{"num_hidden_layers": 14, "num_key_value_heads": 3, "norm": "rmsnorm", "rope_fraction": 0.5, "bias": "none", "init_std_qkv": 0.0204, "learning_rate": 0.000418, "beta1": 0.95, "beta2": 0.98, "weight_decay": 0.8, "doc_mask": false, "train_tokens": 1615000000, "dataset": "wikipedia_en"}
Each number is 500 + 50 x the weight over its row's rms, rounded and kept within 0 to 999. Layers, rows and columns count from 0. Numbers have three digits each. The size before them is the row's rms in percent of the matrix's.

# layer 9 attention query, 768x768, rms 0.0201, rows 257-260,321-324,385-388,448-452, columns 0-127
107:514416476470434498430465448533552450473443493550502538484552472520601435531485538455499492522575478523507508432422471554447447527363471504596488538530547487475495411503515474360494549610445505485553513582541519531495388565558561575506560528463527445529532485445474488448472571493467500464482524508427460478615537498452544487417440404436566482498543513509407527450438531506482560423500
108:465591523510529453452522513570503538582522510515667530541453453532407453545506537461493458454489507506518484477490568489531514445502456541523494416488499590536551581505419504576556541457469492540452493452408479527519577477573452500495485444463485518424487461518437471414481452493541448505457485519604429513538489497582425501579515525496440478506530513540575525498542570514505481599522
089:542455470534405533626375530478515477413478473434489478442545523486476526509617480457482561606459532462525498545395526441441519484542477444431509564478466482501473480545507471480392443452445444564585498579526520525493497492461581535532547483418547493448521615459588521502479570459451533519497563461478560433463551539498474523392502430462461562517461453527468541531469500535519539513440
097:485448532504376417535583407586536451479478412477475400460597493468501539571432544509511445527499454513514517518509527493475463451470319550538467490481526523473441433528504484505508516556553513489635477499590471465510441482551465493447560651490556461523497550488540514473425554499531509542478611485533453469494453407478594484503485497495562450507455512531441483549385440441482524346490
074:501568481481439510478526456521553439442338549499433565444537538471596494577416560523477500541572488492442499489528492524537474560471459488466602471355540501540435415474468452502533531544548502518556467523491481446472582572539486559575586557476556497503444585472578510578546516425505545472555537624520496506524486501515560449530449412472521496548463488496446478515501497567485414618534
082:473524468499451384480513525480555443496503567470551506431502431509380538482486511489487484377433520541454450427534582460489481381566469562488526477529480388528565496473512501551561470509564560472450504536416469569534518498486521446421536532496425467555480463529524444428460449462559425550422471574597548486480521533524452571504509510528521423550514553506542440465609498479548481511448
097:530500527513489525555468494560527463543414495510547554463479470522577533446522507605507443616509563427551471561523513624437418570478523400526524533562470541448476513492540550490425425515349520559549473513529523430459493501540434634486505480457501568387465476407503570574589489553519476460532548487493488530425507576527513508508473436523490491483463449552483530541357470549544544568579
103:502421554536475477511379511607502463377422434476520500486517550474473517603507495454396535499503491532432489446528433526554470517422483506485526504415631508407460503505537439492455461495488452495455416466546516547552463538457434426432527585571471547484517544539529420562450547453482541561561610438525413464469521455438585444519435538532562448526482456465369522528376528576496482436458
103:466440481515463496426471482459502523422445493554444530448474534514569519446442536471499491500482424483511450514527461492523456561491513453472491553548592474486410443386485554492446498571494462503514477526652481514422440536495467493569455558526484569533452541476505533581461507492497490489548446604488469503514418480517577496482383515458520521495579518540414497434468468484416427535476
103:448520437505489465506524488539479490586554556479483471513472546467448493585570481521502465411432499558514449506544550514510568434491431579505471502509501539456567454507437453498553441491569459503407555519412483484577526484520459461510518476510485488479500439553503562443471471461485567537430506567611536444555558475510431486508477551485478505476515446515548438517498537528536484571437
102:518514517480557580485472471515509497470486446527533519443594477579533545451452458570530475495471506458513491587515471483534462485515544407432591441534472465567468427465575557415461444487479542528524519506511524464456412492423540584537507561506487562436510450424478506535566510510440472482556418490427508546428458550556532489455456393496498648534422469517491521519443530510507458515637
101:636481565440403357508424495466550531407505490445518551414542461425506541497542542423438489522415497549460460461449494483535460432523449465492428499538604454461440525508456522508523512605548524435602502505556494548490517521502453433485460529510507544540548519492556474440451530483525548546423522417544450495527469399548543446526428503500602462550486574446343501537588526459520540448450
109:445472559528527472498492447438477455422464488588473554485557540565543528371544556471557529532418483523481623508392487437518530472483564411472507491556534450524523540453449514423457542523561535558529490578506473530448480494417581524531484501558522504505489622519530507449478510466580500582570421529464446531397467417537550434498420507406520620533503585512424545405509426555542435561489
109:547479544535429523505422513515529485399453532584383568449571452502558545439537514502415531491463513585490510536500446443522453519381454522517521490548553397509526482432519554495455571573509484484504494578561423529462495555392532475516588584452540503563464535490579442593432519484514466511536545519452496474447497485479515490483452490401542559507568518464392531454466509448497432502484
100:569554409460475509492579542489493533511633491492590441471455484485393496571502466503490435417520550452481434468539526472508570457485503553493558387422470417481467474557470450502563428504562514535487480486498494505500588400481512564492479473446446543539463474494447455430475441517462448478459440488602511524512500474546491533593567557604519339514479532466522481547590537475466559586451
093:436554541578477625487461488529526475486469455525464496454484505426542492401501397488558524506480568532567475570509446517466501449529466466471519538527471517435520539522447580439431521542477448509512435569509444471457436502493541536560441588561460501494479595428470540587576550465520567488544435466437478512506498579463544503490402418369515537538486449549453581501447442505579485556517
106:594391599569492403510490464495500549485533514497514535454502435503481535527478616430432547452452435543472509488485461428528506516415417568515503549430552451426474570448448525469481488560502473485532497459457483587545443511490477405412583558541603448493566521530555512507468528458565499510505511479464454456489492503486500469444496489504630462478599528458445552565521453357526469465481
# layer 9 attention key, 192x768, rms 0.0198, rows 64-68, columns 0-127
083:586514433471469479526504411469520528536618501520489494462497530425502421567513479377475401380519563453409465546449534481508433392538540418576452482512494549494529544507474465491535498441455420450548488478452566511524534447483472587592572571359504474530525544553489488492496494513524525488530500472564447473527472513486575466446445499490524455529562416599493507434524506450535552517481
095:426513465499525492530597451469476556631592390494548469488549481408466493521454534563583471474513525491487506421508514478456577538527487587506431385452556605473514472528510505510505512362531471597399559470409592493496522423535624492516505468416509546495493448426395498506516523566504602493497467523573570546494500492625530489495528492535422458466428391552521477463520574476457559453525
088:422459496483513634368462601482497436537444466449488487507508433511543519514500438601503459495605524456512507551602531539491523561539498482473507542516524479494495466521549581558525559409550404532418540488420451508494545491615528469498453495524467477445514517504457487475565505530446478490534465430511572471549466577506413586519495494546417600538463527543549491598521504576465492513543
084:564501447552523452566519471458442607535581545508451534506464531506503483450571499567452569463510431500483476544451486491454476528475440451540545498499436481482545476510539512519418557539448443531538517526565470540603466544462405567571526469586550522522450511528543475490448594359532424470421494541516441485526537463441488480450525506453460462476479512478502560476580458457494496480511
096:497604487460449448565512506535487428496521534531513551534483597448569505431435476512483446505510519478438598415433461440447523533526536497547481523502498470509444461494439444418434435561490437494493441506523574524448481561508517510519492579420536586456537535501542502521520546456527512545427516498509458474517506530505619485501386423489564442472543459474481538469446471467551502517428